Part of a small language model's weights.
Size: 20 layers, width 64, MLP 192 quick GELU, vocabulary 8192, 1.87M parameters.
Architecture: RMSNorm before each block, rotary positions, no biases in attention or MLP, untied embeddings, normalized queries and keys, capped logits.
Each number is 500 + 40 x the weight over its row's rms, rounded and kept within 0 to 999. Layers, rows and columns count from 0. Numbers have three digits each. The size before them is the row's rms in percent of the matrix's.

# layer 2 attention output (transposed), 64x64, rms 0.226, rows 61-63, columns 0-63
068:408443466418462427549501537489522455512486507540559567526446515490546481536543538462469467475501596524477443469470455454492542502528503488538432494499542492504512471523477539476509438563523542
082:489480420541444485431463465467528455482538442533499514511522506505537456442516496532486531523468482575462485437532547539503441473570519466482416549500512557512439471555515465457576444493470504
103:449491499572520511462602478536463536514490573513533474559471475503548522439502467501400493452507580480507465433516489458516488550469480529516461482464528496540485583470455461453489467565497478
# layer 2 attention value, 64x64, rms 0.174, rows 62-63, columns 0-63
075:569496446543498511497529423536472468482550483546486469421493476500494435497488445492513498512477467553405499447545509507515490485509552470504505426519424563498424497490569482508575537523438534
101:497496477511507563507526475457463565496465470524480466524469535499499514484470502544443496507417475581481512446475536468523477515474517452398497589536538550584513498494475465558468390481524495
# layer 2 MLP up, 192x64, rms 0.252, rows 0-104, columns 0-63
098:463554547458453543466445514534485480536622539504476544476514494503458488481449454513519535480550482526552542437466430516506533447550507515486472492525451561559601518501474434515488504498494534
103:507503496479455563391449551487532475560454476483482566466464520482509550449528457508488539514540524580547480459481505544495489502462508454459507516532467464438560539522437446443519575484451517
101:496470479459482502479479501529471557499523523555400542608484544480543574550414528559538494512491500491477516499527492439506513518539523571524537515462463502507450492551570426548508480463533534
109:490499502545531465456399479479436488530531453619501543553476435489453534535559467438450472503494480492509490443578576504461448491460502526450501494511541472507518537478460481518542504499550481
112:589604538556491521509538529476472489540489504570491497532517479480471501464475482551526510538537494522514565494499485561578525520490511481514486527535558486547511476512540400404482555517423522
113:560496491567526461500483523496492473478531534525512593530530490484451543516470526527500472498462485545520400552421508471512464570456553520504467559566497503485529511459520509409495510452437579
089:480461462467463448535482509493494506510522490480588496535475499478544605471502514511436417513474498512460504526516526481518469507492597503559536412479454493475483500374495515491427513466533524
092:521458495536572521486483539565523550583427583500467550498469534494514527487594496534479511524552527554548510468474516489478468507530537503490529522576515476553551467532535443491430546430487506
105:550446491475406517498528500497506498494529471564509472586555447504464508512511541536465516480495545509498539524493547464512499520510575413514552463478467416574517494439449502463499556427480446
089:517507540528587495410496451525474536598522545482430517473516426525469558487523481540497487530475468490538495579486492509558555489505482518457443489524475462518461497497483469541503481382455499
101:485508494529512496522431413523546531487501493525485479460473485569458518480521597473507489579495460494530469413557484570598489467521510502499444512481459521447552473527493495489550461509531588
113:537489447524642503503509550487489513539456489501503593576477518461521556483465476501519559490534552550467501515543533482456487521480528484547512545481566512514501578505463427554476452533505508
106:500527494525545460471453484461567519636506498463435517475527564441513564463491454555509533550487514542544557523564501455451511507583518451481509504466478489515480552472534486469456482515475540
105:592494532469510522466515463435565478515513562491535505551544463533489568493548453564536517459498561527435503510517554473519490543492522496533463435516514444573478565490424458539468530463501455
109:505488556480606430448558556494551478514462555544441567520538559510490515451531438512507479502520583492497467530492490447484470502483485440489525492554430484500481507453508472467526591462502527
102:533506474552437513454389623534517513498488559506479549490456479535516513513500433543503536551558476513505533522519518485563498516503536501498469525545466447498557584466471434463494523488491553
102:522458494455522528457440496506472534557482487602543524512434458549502471529458477431468551509510444455580457523445485472480533495455454429536494469502464478501477512482530547506541545528402522
087:432511542447512439485461510507467524504404518531546474490472565436502488523455510488532481513530533542538519549522454444471556476425502453570467410496471440488495536484483522420473548470526470
097:495517480529421493474538490651456458551528482513526537579506503499528555484512471568490518415490484485522463463482531521511496497541468459477509524469447487502499479516447573439533483438442494
105:501555485431583534509479488577492428466498410534411501434537511511464476436543514535544495525499471497531519534441472475521502429522497491488433494506501552475558513467561489559509451535503504
086:586483531447495504460508552582463572532546464554553505523477434501513491536493493548482469467527530515515505504521538434483495475516497563553515507407446447589542554519493486458517563506522477
113:511536555482538505515502515476495572524425479542546451468477489493466462462499446527505479418502491473594613480506483529543524501511479496491510501425533488539490486458481517491507594391470477
105:521524497488514481514519529481484518494483519489538471477505471574536517555455411544474487450522447455453522480484434518393483446467509405554525472500445439534451508515497548474464517401534493
096:552539441438504481573468474499567420435536493536537494496486458525521565481460499488494546511478543548448501508489434526518506457442517579568463518505502562487460430518523455432515530529503454
126:502479476548495425532411490528487482510500414543507520489530521398469519522472493552491439496439425488511561492565490526573471512501519542455495573536451543513504454534529468536557523455500517
097:495509452466567550482525499462541524520477562516566448519491472477530522436476448565498488423503525518411510447546519520478413520475484541488517468483538462523545496471549463572489594450487493
076:475499536453541539555526548470488497500557527484545479539519473485545514507510441495504378448457524533506519485457541464478509491433497570455480469539602518542517499472454430443526559522457468
093:516523479413455471433539476471532438473563532508527504483508456471513570491539464453529497535510525520534435504530484454435511483523531424500485514479570556519493466501518571391524464487544556
102:484610490469590483538495508554522462489479448551496493475572486578515492461489499511526540525461473497498511543471445475524549436543505493483416541515573546443491475533568535435511521516516524
112:517547513489445511424494504516536469493578438506458542482504384453485485505514488552494527447485528526421522466476489480524529467530560451464457520540525525551438542388511495522464524523495536
090:485490508427479539514540500483580445535483470507423495512526429527518499476545519499534506553518472554447626502435517400534528528479516447486490500557453464536503511520537465493514525546537459
082:542488457419490456447520509517509523461424446476493535525570483495561573523491512502526486450527494517523508531488459441527409447491472502473479513550451536484439517518533516501489624460452471
118:541477545534532489457435538520552457521570510565550496534556514434550487554541477503539481458494504566471562531544474522474513528462548456460572484518476475594487516502412480546538494480477488
085:546465500485466515487521410498550451536467462508536552430517451502478607482562411472531489487522459505452495462527470461498520555480450512552553464544531511493479542430527483561520548530462485
095:546496571518471519465416483623559512502480505560523453480475532543476476459510505458502493523489445483555528513497501411467464477447457464589460512509473483512547467503526525415497516507444501
078:487526512483512489533524475519576493482477553539566469499411449452562479556485461553550448491426494544519538446497487517544431497509503537611512486525546502546455524517523471456523523565542525
087:576500475467477522416534559471502442541482513522534543481562474519569547489524479479531473444451502444448497524454439506480446483485494492617507415538470453488477499506513498571527488455532492
100:509485547518476506491439501496423485566489466538494505555479420508456598447465457509548490532454489448524480475507499519557522496523516492490426443538457465461497507564529563574455538485580493
111:559562538534541468439395485473577521572528479516497456461515548531490493460511478469504548548513511559528467487466434533481445472500482530509388485455516478495464476511532435465471486447500523
086:554517507524514490478525584536480532558531470491453536506489540465502462482547514503522512500440449472567484498486529378523551561514516550462513480484589512558502566510565473456494585522493486
087:459499507466465446556564521485467510506447492537466587553474512501527492521493491500395489515452450499501467513451493480492425556486497453534531524546542510543498505480562509414478529385492458
100:439602487443443521483545486538472504496578507531520500497461463529518487499513424468471459448546512527484497460524415503566404525501435455556470510436524498511508539490521440458522464522497526
106:459525494418546519444561495494590539512512517566557488504469459554536554498541450451502526499519525519463491439443508475491499488479467523495524498519521479584543437447436453460500516402518524
101:546522535463468497439451492525500550578559498497506534531468507488546498475449439563543478482533504529502448435471589533540517514459460517489521437496507457558518474502476433464469553386495504
077:532513565414547488527524490566510522542462465493488493498533507476471553505545512499551433476461534526508609503488541484498476571438545550484512484425471562486462576530554495500485500576517535
081:440478418443567445540525495537530493481508590490561509542498536450472544505539502491524509485529555575511547511510536487488535548538488512577558464490523454514554558548459461460425479510474517
116:590491512542595483465466472487516533573481491529523568499483530469496485452416422532537429517509525456544415465508538534488490475519510475527520535541514436525562436504506495430499475473502511
094:560489525496492496502482530523457505489562553537442479545467443495521511494486429503522500459500492439412533537530444513590463513405500559486475540473540518538481565525494445514571507545453558
110:465585536494552519463532561488493491603462550529445544524538521457555506485509444510511484451529573474545513459498539434506460542522531453514519411458460529512507554492501518465488566460514457
102:538495513444597483492442535534487574520442465494499536580432552485516519527476549544527540546504504526480499472485558499519525487451433460513464498554469453505527507529558502507451587457571533
089:452530536515543474530406449568556500460541445519502527476531455554500489466542493475577519500484467438488486471544489473572508544496503496470439468578426484554453531536495478579550510495505524
106:480502524530458485468390495552533446475541481517509530476523430449496489542503500471440489540558405465469504467486496498498382477534546542456423540504545484484519511498542421516527481488474494
114:509541463489469483486545475495559386456510448519564501508580494564599568548481545500476525477475507495465538493439483518474494485474545526540557471528478480506496506413460442492508484463462450
106:462523493531467454431512418449520445534567433545518515480550454470470523462517425525580502460444541521450450537524499521471480510506628501521471513510523506533463490465520466460482456469498509
090:505438544460515502536509578488512511519419510509583585529521546454517529551497519442549451453563481509510445527503504443469471488516493418540506477523548527529540521428564496505492568484453486
099:461478493480485453368495507482544500518503475488508489469518531447576513517494477539431570567441506495500504523524412449495500476537556461542560522482529551453490504455498518451581480449480528
097:536497461485452488492551453510531439487487470475450547482496510490464520455547447614483448465421496510560508472533484468460511472457446529484425523500481510531501432540447480496473513389511449
102:466529519525522469500421510532515532493460478522541490406494492466551524535500512557474555529500493462502507541549410491496405497471499479506451577445491516460479460505443456475564522544399513
107:487520467459522502519524519514469516484441497585489462509501448487531499461517447520465418477505499482473612548491508468517385590498590496479487506520501441553459531429490509511542477530513510
092:540546452500598507549507436538556552496491513468476518506542522520496484485518492592411486566482545508541477473535497488460404534495545538524462503468498523501481537421515459545481453540458549
102:532463526429496502545491482441495542511463511547563589536474472557564513495471530540467403496475522486431507463480502477518510471403515511552519490488539511539485526452541553495522452450582527
089:484474494499536534473521497485580456525419534513520462559494502436479572491540520497490416560511542497522451506492525520498436484446450429557514538500404464427527541483498472537453458455474497
096:515567518549527514582375576482522511497503471509484477547546526525465556481460457507585449443521461487519460533511514455471521481490557539507489507519452510526509486475580462514468546472424504
097:426500523512575448505489472487420561479484521611544527571505463521586511546482502513474455503538449482488503462549498547463514516476489534471541490444576455466544538505503523519498419481492528
103:511511535452503503481407512511490512512561535466519550518458452478484510506534513486550393489411433566451559535472533479466531498484602537459502569540449541484527473488496519523509553486509527
090:509459502517475504414434475545520525490524413487515512487441517475530520474549591583437516531539509439533577470549546545565495519529545538540482520492513478496504507560488481513481563498428479
093:609551504537501496480396413493509528460462473468492562563425540506529589487548516506519484491541488470475503542436518436474454484542487510482449475510511485523450449517499480541479477550489516
101:462502530501528516518481485483489527561557508487467538496458576432497542419538441514527441578479431561502458417515473544546501495588495501536492506515458536498489440493517471422496545476456477
091:454567489448507511492516509515476420467446460497520518607537499533531533556524554464457499478395524515485506508508515461498478459520502514495457557448412551505480561436524549554545521474506479
130:528516513505485444519434489492507508470519487623467493458490489450483553502497480544590488467457475509491478411502526489466477493529481440488462440470487460491445496533499519475511454530585618
099:460486503419505479461480430474519543440531437464567493525444505469541484521498497552545441526450453549509470493406475542510501453501549480479471512460527441478507450407456539516522443451489488
111:529504442517508494476563544477463529506476474495515473539422480497458549521520483498490549543527507498518476441441531495500468496502633372499562478532518455472539504466535514529567468488509568
094:430520456433505518564522487489484526482501508503531512589471492510493599509519426505491437494501525494539484523526430494438526499534502497496485427437566457456519523519556530465404467540442477
112:526521427494628522529469483484463469554413475510556537504502454557529553487462505524511501412507489482444479491518494526434449449469462499493558459418506476510498539478490522514530507504563547
096:554493552545503469479494499522478467479552485521428514519466486500483533469542494502570516480525430538478572456469472556570527523540433532449403593485449515502482441548541496466506556507543511
109:510464519540490525513501480501515539473451464538520602483464477475521455457438479486472484435470471468491514477487494555499437516521518466502382556441543428540517481518557522385501482460508513
098:478511484496425485442506478466475514558490582493495516444426458552508514508475488594500469536447528425449525459549543521511542519505520424533423499454476448474460471453517547558462479467498489
110:486507466478479539532516542469504476464523411589480501478517400494493548490506549557492508547431390435502526523487540445476542514554496482495416496508547526489508512549575501526488477524469519
108:498542476411565502469521547473510572486427507490504533513499520543550536534464473506485410506505499460484505529461500531515485521479433516539515522504511461416473485482571506439434505390448545
087:490555415555484406502477478539447544488512527503572529571506481519543451510504488572458478476535508500582524466521548516499521522485495499438474517393492470539523475442503471487471503463419478
104:532523510499566496440523517519585503540493416512452527574457486513457514451555489494459558447564513468503515516524416548491439482484407477528570471454483492537450547521522479527478533477528481
122:527498528475522476487451480531505373504578583609533498519482546518537518480551508464516509467445520508441546495556499509469501451503504552435505506521446534476520589508507537504483539447488487
085:524546505514519381556482520504470466447465466496509467533484503406484459542541465492489509502506477537472509467595514428477509437485508503417471478483567481502489509451598545505550497508469470
087:495464550436451478482508562480570480529573474528477472517466474505512492536565534506410543428521509546453499522471436505542456492515519471514551443525534462519428547426488518436480493484495573
101:538513575545484441467497492461437555520547510557436563472501513482494506520480484582548415511502458513518449457510465545535479483475459379497409521516461474468510528505477490500510475493461456
099:432483506485491450535525511606455461513505557580510539504506467472524521505542555452441526416575528536491521482490484469487479491424542546503539458533541469550518461492504554495523535495535587
115:528529509426560500463494555490524526460558454523495521484515561504569454493503491500545544487457391535503567499472525473556511486551572456471560550533504566517475463467509516548504507414513460
102:551503529538494496465516534496514558481411433471554529468451508513537567458488511511497442440518518483511530522521523438522429523483486526515374500397496473523499514458490527501494550453475566
089:536593484512495543426535536493474463467460431530496583548536438550504529506494523500492533523501494479599435486450493491549442556489538498492498504476549520450420566494452458509459464502480501
092:466456530536495504492472521485511529505481495499476472552470553468495488467497489440510514547639509484480511445542427472523593500543504456479469501373469424459545524456507469482474492493479526
100:490480487449476482569514449505581547509462562590557527532511421506490527466508449479507449560493541414492516521520523523467580522514498535511491450535520449536533476494551440464537496475497574
084:500544520521515552550529515513436508442445475511432504538546488507493542442479485525488487533522379520513480435476496460528448525493519484489446525553547409435530444485543494558479545487499570
086:476511459448435530426500476461468498458525539510551535510461444557515496527448492488444465527519483518473539509476435534514481506478432440555484532475563521546602475490472416440490454533449487
092:470518492509541537482535530547408496475535559512439526468483529489486473494527430529399440425489511475485549503518490416512446555509452480482454580461518448542552500504552485469510518440499516
101:578605523390545495482472433502589499501483518493528493466531511478475451508521483508535510518546484524507534401506558452567524489554468516449462473479443532547498468514475514521487543479493540
091:481522555506505492450440467538519549465484414501465485479428449461462464512529514500486489530543389486517449443467406468452476481555458461563462569487494527482475465545533449491525475486507515
095:541455504488484433545464537503502492528487541491438452566488530432493549490518409471545522543481475539478523484534494436576515519516503488524521596555436555506521510440471483519491590493443484
092:563600505483479505453521497508532464478415419497482521477483557499554499476555487488501482499448537448490518516560503438475527456484541485431371563546513490499504487475498511480469483530491570
080:502450493503433527489523566490490545545625444567490537529514462478520483515393525527458469518521512504478432476477469522497498537505489502549469472456478431542597530453532491521513458487476536
090:483530462480485462532528481531526510495454467503547559477526499448438556615564544523494541492544486481519521549601510496423424467442532487501518477504466526486500504419535522558484454483544510
086:568544488566511524480488503522509464475548465526521511541447412547475522461506576443462573505449529454477526560512541505514543516395521520480471502498474498509443492429456466445502511509531577
086:539482485451442491508572493476516501495416420514531590570510481489499509562523468490436477557553547465571505510494526501465500532510500430492448534516524444509505505440513543550462529431450460
086:496520482504567544549551476480490493506468496514522582633519429514485596474450528508506512497462520483512440472513478486563531542527524509506582487437498496565452528559503509471538484451509536
098:578461469517586506472486497494452481558462518506482537641432541460485499440519471495469489462448564490576554481519501509486499491520478500543542537515514485524484494457464465521497593478500453
101:519489438491530481392506517554501500527499470525532534556478574494493512487492522530495453506498431458497431515508519583574510557488506519452487558456488425450484536557514441460490433512428508
# layer 2 MLP down (transposed), 192x64, rms 0.226, rows 0-103, columns 0-63
098:540507508568538506469540502491477487391442540564537460440505480477499513458434510519498461498549523528505528475479388504492495466483468473514564444587482481532516499531482485517539471605525501
096:496557525491458524501520590495470476529530554483498482500527487513480542505479464550511496481542531506417532451550545425479502460606491413456479503534472477395517582537481525531511467531525502
075:558556467505501426524437490515527493519559513524499522482439511503555482494420559479540476376490523490507487493411552461479522540478455527426529510532522507501537542526552424511519500530534543
112:542544505503482433468525477426465579513516465516551455541487564465473464562539462454479463496550495505497560429542538468501527498486491586411536501587557465486481466520488487516515545464493529
126:526524477570436528554545483507553492412459463544470564551488447518487508426500449528485478527509493498593527478487501484547528447497530515413497415490551434492522511500514557487490498468439483
112:523537503477533455446487492552523433460503552541521609567525494513462526511486493524503493473496509482434465504442554466491501549491498471481479568532472452416559535453464466425462536432448492
086:547541498434495454458422477490514529559496517460537502508471462481510464487494550428509548509490418476483444554543467473540579481536508479497495508564463464503508456397418492515501554505554462
087:510479524544424499469580540523531556506541473462474555528453439448520566522470450456504526523404545486536526548441515540514503498526504557501485473449512522470561516491506498523582513577445478
105:510551550510442542490510532478408523385509511523527457539563486518464475502580584507484509559493553498530480536457517429469454478549515514534528495481455569455460445476485452497507484510477476
096:501470564483564474519535430487541511518529536479445468447541512520458509590505494525497511475463511454503464571523462496567515540564492527540485457471490508441422403487478432547526469436510481
088:497508514483426534464553569518471481516478551448459476538529509480542499502540421453388482400489513478499535518436547472453496536507473545538490503478530481572453525536524513448521515499456433
121:537462463566615538535472492477508511547428484503485581494464538543542493464456466514511565482560511540460461500477524411509465513501467478552420555483521530509545451469445485528518472495492537
107:491508496512540497524470496475512514499485510489404575541534464489544557610478516594468549571502520518523520489600443564426449559493460478486499513499504527485460532453539533516486481523515502
100:509478510542433511475470500424472582442511449497544475471485591502527507487555490514471551547469554454496435491460537456570505557535410487556475526485532546478475512521502526511566475494482438
099:450491524504574496514523481580538503529563549514454499571540551463507510487546432530556489489543467478467512536483564446440521600572463551501522411544469516471503533530516501522499495469484521
108:511544522555414488552497520467465447486450498497533559485479528499551503531534449571540512459527481518423489453492485525550524448579537503520481481507437453403483569473431473481507546538521511
097:501533510559524552499435475430439476532438554537476545476470497583541552515558485455460577499503486502531517559520448497474490482464529439576504436458456505498472491541520545493539461527431508
085:431482450516461544501512481417516528483488434478493433436520487513468469554495478468547452539445524538482485512505437567603546532548482535558535525524526532452452576488506478477492546538530500
103:504413496509501542513479491520460576534496511460560468504523538518483488503540531516549493480531507515512463513475560491537529493626399558539525515484437461484483441528404555485513472487459538
104:563535516478520502512424515485470546501537473457489481398498508448517496475505443467500526504465441527432438415522477530527551397523467423461514500555497550516533470459501494524499562472510455
095:497557479583458519515540464458512493444476499465503484440501456479488430483528498472494509519525543596519462525446497457498512467594483580477462483534401436523477476525478524482478523591501485
105:479599527486590555533519513505490520537434479472408426448476456527465452523520448503516498527539566513478528493450554468530493536560521517542505530474523507529578562515471513522480515444535464
111:550508555449487485426515567468462496499511556506524482460503452543542550541442417491499518453448503455443496552508446464444508491414544484562560526461496528551509476508491564512492503553537454
129:530568447510509509527544506500500495512495479413524511461522477483498545440521492512488542492437521496454504582402485547463581488473534492449461479516557505507440497589580517521471507577454497
145:425477526559472418457465501474474511490486475482496501580487536423484473470514505495489523500474466535553544495558525484523563427501534524562499553497553545533491465608525555532520441485453456
093:425487468530515565510487431422484487546532534499514435486514465476501504456499507546527445565506482482461563491550560510515428502457465517511494544523457508446596514570572543572498511519501489
070:479371513480517551483463511501510521519485460510444473524511517497532490564472453543488544610522499558524535501535533499473464486497508435464469464449519565525538513553425593518525456491526506
110:496551524444431502567497483494487538466470462463564520465463519444491540469490593498465541494513515511477454587459560535547469564549501463507536486457480474505525425501506524510529402556545503
107:536568436397427451519485557510605469489487520467509496496503461472551463451506486549527561509476441555511543446515511504587534493480490532478513527507492476494457447527506442510512500482432540
118:512461509472550437558450529506504489462466459515462461577495480529471505467479513496490580486543525433565467473508569467576385485529433505475471546451441546504542473507529530486486516461526493
081:511489592552489478564483508484476541617458447441511426480467512469522468528472529475544439487508510531466500493497490515508473490512443489527432516543421509477451462567535415503539474546524508
085:528485516532388537489508484530472443522542486459476552403475544554474529455504497495567411523538518495513437459518495541493515491554577529473483431520508585454443515511517487473516499530476518
111:541489451516555505478436500462516493420386526456506535446449427532459461503502474472497488477538532511493481470526462533533514502376498483462494500424565512494524551431521535494506464524474487
073:493546468581450520525508551499477576537482546463519479502579559559517381531519504482505463458480544472499489494463480478483488415527491484481521572489521582506476427586501484495484486482496494
088:500504563511417539509507469550527546528545448521486417505444489496427558520536503491576511492503506501501494590521503507490546463444458517527494555455465484528495421494543557388501489488515469
060:512456529534429535561495581547480488480511473518491529429572503591448485561470532494515478516531433488546513528511500508432492543441471440583511561448471512558532531471511478527546502493502534
092:541460483567454481484588524519474550514472461450495514505580514485505458468549507433532459522463555461563458532404511484516522490508377537497471502562524521490517511526484442535480455523495509
118:514525568550506552496497532480457466566473499502495499533560588581559494516476516517520441484576526438494457463563474437465556544509502540511545534491548495505514496540465518536458580472568510
099:526451482492503466501534577515420553521563507462551460508487510466507462470483498398475496507482585529504487495547516473485454511598512552484543524483556523530482519540482464543533453521588565
092:527454562481439497495445510467565508546519560488610423487543510511517431516504495436515510504488472462469455501464516477418476435527462519547462394500544536532510488524472491518530510501535543
080:454445562530499470551427445494447554547526510454461573526461523483469447507488471457532514483506474534441505466533534542606457521516534506470494490464530571496517411459537541435501499521487492
072:476516494404450483504522483505506477541527445471573510449525441406543376525511498474477408475505464445496539517450508524512468558483510530522460491523482422470522524463487453479492509542488512
095:531523502469458554532454471596510460418457521440494518475428513494512512444513545511507546430533454553458488481469498498480522517490577473544473478418485484444516492449474480492410454535474461
102:558525541433504561507467486481509552488531531515428570529537473480520559516435455535457488438488460510500503457462544506475485519515371436501470496492534473525538497508488416442502541452471533
083:511430551497453510520458531536463567517497493420564480439545590537507458481538499422535465516563555471539484513487535504457510549505515509512541499485396587522525500490458546495471470510504503
076:479457543490445494494495545475499538525542448508481497422560537507455395490469474507540550557489423436561522553456550524579472477436489461462459504529479555490526535523502509563546497514486521
114:535481504506507488490513512434546563481505495510517493467476516465515553467559450507462407543504588488522540507556568521443578498450469466452480508550526525521518428518496393444503466477461524
091:482534494456487528496418508564496472532511448577496503459520495457566533557535528527503545454535444551494447433535491517402524511517499439546581465484435468452533521469508500458500480479528447
109:478564524520520525496549475537510455527495589462437553503518531487469578474591478518535449472546507496537509457528497465447465560511463475523504440513497463452526575447510444481492516482560414
119:465554467550530519500484404527494546479457452534501455498495550503507497527477589475506586490442489510506439513449517526557542534452428541516523455566474555488497526501448490498503494559490405
091:551427463546449531512574501476441453534485553422543502501504523437484453557494548489446520532570505460490440525468478518529504520564491594485564515500462518497510454480531541453473437512491534
107:499527557498533519483478525474587485566513516541486480487483489506469516510482459436432478520545432425548509549509549525447438561511558527491465566572484487409484515445536473465478537479445487
128:460536503436478570544532474495561469494522550549482489494534457565553537520431498455500562497494536521505427490520553566460467551507573490505495464523511501616515494446468485455478454452472497
113:524471568441419540525512540521558575452486521484527529509501498494525485529530562522469502535548495496551462444464560448541415527536427443475510457503425434472496492505448463508526443513511478
091:517423478526421571520487507500572469518476489485554518532564493561507578500445500490540469490508539482462501541524469549546521500548502493480469451445558583494413542568525482501550493502547533
103:445448508491459538494535476522496539514530499462463496509504499498486491570525578463514469513588535482463552456516495491521522536550517449554472522431452475519551497476478508640534433442491552
098:546384453510558485446556467491491442489479513452482519470493486527470574483496536594544498525481530481548517485530464411493523480487507522465432520489478558488495447557451455501493537441496441
110:543499474559414522485535518513523570455488459460496590519517457514513475512475491422386496497439473456545538518496535557489507550441475512436460547513497505513464527482541513536444522499491571
096:526537501433561404588545526559502511560467495497484514458523498498503481457492483526425504494527501427531562463472465466516512575513491460544535480495473473478455520474479401484540465415490501
104:504510514526523504527524457553553568494504475473528499465594550623490457462529496492419463531454526473517474505525551499513492562553472506527488531505491591498500498459441491540483469561495584
106:470513548549569557591514432441534536511421508462515532472481495582450468505512570506494520511498504487459476514483483471506551504427450540461530526578447567493478476498498527551498495485492581
089:487447533562478508504465575534511583505460532500411433480524549483515491519440472541532499484511514472539543587449499531513472483576423559434506500498488516528471522538553486516532565543501539
098:518507503498428509542558462488438469555505514455530545450514488513545494495388560505515481504429513494462480537404524548488421477473506464494529466487472475546489561524527480543482497442460414
089:463539496467495438482465428466481509500483521484579452470465483483506524486518432473512501540541480483503520518569556602500559471473490597498481480561489526547453422525505518507593469508455534
099:513537486471466571509479560506457597446527474438477410531490500487530405502512511480517411429518481487447477509511474435511473458508480598524525460498460486485537486503554499534477541502524532
095:531468482511522449451423464516530477538496440546447512500537496481550505480508574576475554530494470463533540419606506531513565535506563469532497498432502425475533489464517488486492536460471456
113:410466473495479501521589556474475539490518499511471413458545428514463410540462482477518515518469520540487546461521544580552506533457520500518599486496470514508543543489510510478479570515496453
079:476500603540493529483535513509477410564509469527490526470530512516568483497470518540481492587473467516558490551477509550442513497469457462510542503499516499444510556376534438562460497490512485
066:566438471495502543455570535480516507474498507531583468446467516570514473465582525499548501499526483539462440504527496545542503458546460449526534451504547436450478446570527525511535506539425471
148:549486495498455505506478455480515529536563480504481531495499489473515511504407465541534510418498515502404481488471539538510476503442460505486499541481429461517440536531469497453458411580582576
096:440533534460433497412476499446526584514492525485529525535420526509509519567534464548563482532426433480510488448474565509539531452498447452506531519491472510436493482458495488522442539448469493
112:492557457497461520487495516466514453489500481475482406512359442422430489504508529486491497541557526506484487494457486444531475485417529443512555522534500510447542571501522544512523493487560492
091:472488502484486420559441539525531444470522471506472583562511510469477539490525482479521551488567518446512535556495435476448501478433554482509494471546549522454513575523515502464476482575454417
089:479435472482533527524476443470542550470434500553547497556457427539520474476466559477500473444567484468508510476539450521429503468463479535577560485398453476477478546485519506531528529535483537
097:412439494499459544537517480493467536466491556474621514531546527522490463535512504458530482535499512536483427588493541480465538542514554527509513403538502551486491533428506499513528477528439501
115:472459465521566476500491556476564519464453488478529501412525475543490453518432489501509492484469508480578542453557418539548417472504562504509427496588477475491509496497450493501441540506510449
098:539439467483451534444491515400487507456506491507512556501536595474435464517489534470511461565499553511581492519556491482468478470540557533503506540467434524562489513556517576515507559503524465
116:499547474513505483517510534521635489474556536534511534478443473468484573513497431443497518431540544575428497519512490475553453454478472494546558451554453490501481573545497533491484503482512510
113:431538508501511458512484496495523487520479515451506581471454504501472558503397413458505467520546523538500539515499473519466470548515483571504495514432550522504533423512486532410442496521420557
078:518465457542481443523455491561477556512462446515493524487432485498626498536492475519469540535514487491528472441505591512480502545463497455478478534398464436485528474485480450470519443458464468
104:533504473486556465554491560486523464500574488555505479611448479469400541510572531522517453480534510417506503514507388507510544501453470453580519496463483496512501525493474520516491487486500535
113:488520448448603480479458455479502507472504580504556510574488451546516469488509530481447431597491475461418495523539551539445466492501550455515496518456502462518501510529557504577472487525522489
088:437490476517471473516445426497450525486467458509511501531519499573504460518421509501528466527527489543547477505465491593622481503573505523571537489490510525552516541555519423511524432502490494
090:470458508581483556506510550495455523467532540464475461522514539434494503568509507431447527478544531602417483543515515525519524484579473557454485496569527497469514472536507518539461509503581465
105:549524523501462444461474456458527480550472553454503569450480548447493482546497517500498512543527539494494476537453551448463515453461464483439466534488551558542494372527435536520513446494553497
098:437449464455508499549533516548474573577529546493523514482607467449478458491471514463525529493502526525485544510464483524485533513527390544448495442573507504492522555566549503514523511564518497
123:483596509437458492522491437490466509542510550463449540514517499559531440512497480550479523473486455476457483442474566544514532441449473515443558521523449498520424520533519451435508572522498564
101:523425461499526474461552572485533523454468427501596479474460473555504562439416467525515529446460470532484538460542459517508440506532508559570473468515547534487492480506460481485490506427489512
072:517445478505455474475553520502457438573488468476523417538570552524438404478495473485528503461488529449510516470447498500482556453560442525503538565520489513431490503462510507581541536493542502
069:412529443458536537422515469472481408532503457501514500568488531500498496530466547500546460453434462532436496480507524520492412473460491460454431495536528559516502528495461546522514523483509416
090:521523452505488474485505538537516532520440498520508496497475543461505480444519415559530513469536479529415429583519527470443483424488488503480542481545475602478506565508498478538562444529563540
080:515501443508506500528531572557483504512527470513527487452582491523509492543520549454492541498502534433573453499469533482534602470465543414561487529562477494495580533473533489556508486449499436
095:592494573599470565512549476480544482492473481478523496465530497447548454521453500495549506519527542499485496565453490552591524445544522573489488459511479496459486548558480457547538544525523514
088:484421495503570554526559456492518485511552471488505456460531514448511485446544560485523458537426459540437515491409515519558427512510483507544499562509408494476509441553509510525504436515491509
086:538489512561527504529570551589461572555486506522515591505426449550434533501511487413493507502467485457553503530487507468540534545481512501464467455561557477468473512488525458545532539542514512
106:511395543562483536469532522481500471518477482475567505471485541519500493509536457436566531466441597443473495514510504514449460554461445561453448539504480464509539507452515566547464468478533459
087:496464532494510547452539448491475581472528495492477471487527477504453457581384421498440527523496520562523544508499547566465454465460438553477511446520511463456417505521548506493518481497503524
122:508432465534531525561528454499492494493540538515529445498606452524440488483453489513469529507545466547496544529429493555564499535499505503571574419454488555467564516513472491469554511520517457
077:513481538570522550475525493518545478426454515488469434482507567432489456440512567524510584539528581558463527508443465497481484428547462535474525490558536560483487472502499531518483530517558466
098:517523497463498629507549539501484532503542528467506460514491465523586486448494496445556467552543524461453421497422496506604504538572473543505495495531536526481456506527483476469541538523492480
089:548430454516494511482518511508458504524483485468489464478533539484516452491479469549596430539475440500479541564375453524520469542560511517549491487508526497471491487479478513624533517526453495
086:531549527402515515436458504480477475510567520515537511511461521533513514497450441468544531446526489530450380476506498488530497456562548471509513440450485534449525477433519497475527495576539437
070:474434465553480506484539482466522515560542526473484507557474540495455432498488489512518566465525445487458486459562505468561529445499478551495522463400534529552454531533397495518525578477529528
103:537504479487553572476524499492410495511459518537488475566469502473500500434570550498485461487492511495568528437494496518517522508513553482549449490477531413505487468396497476499536578458504406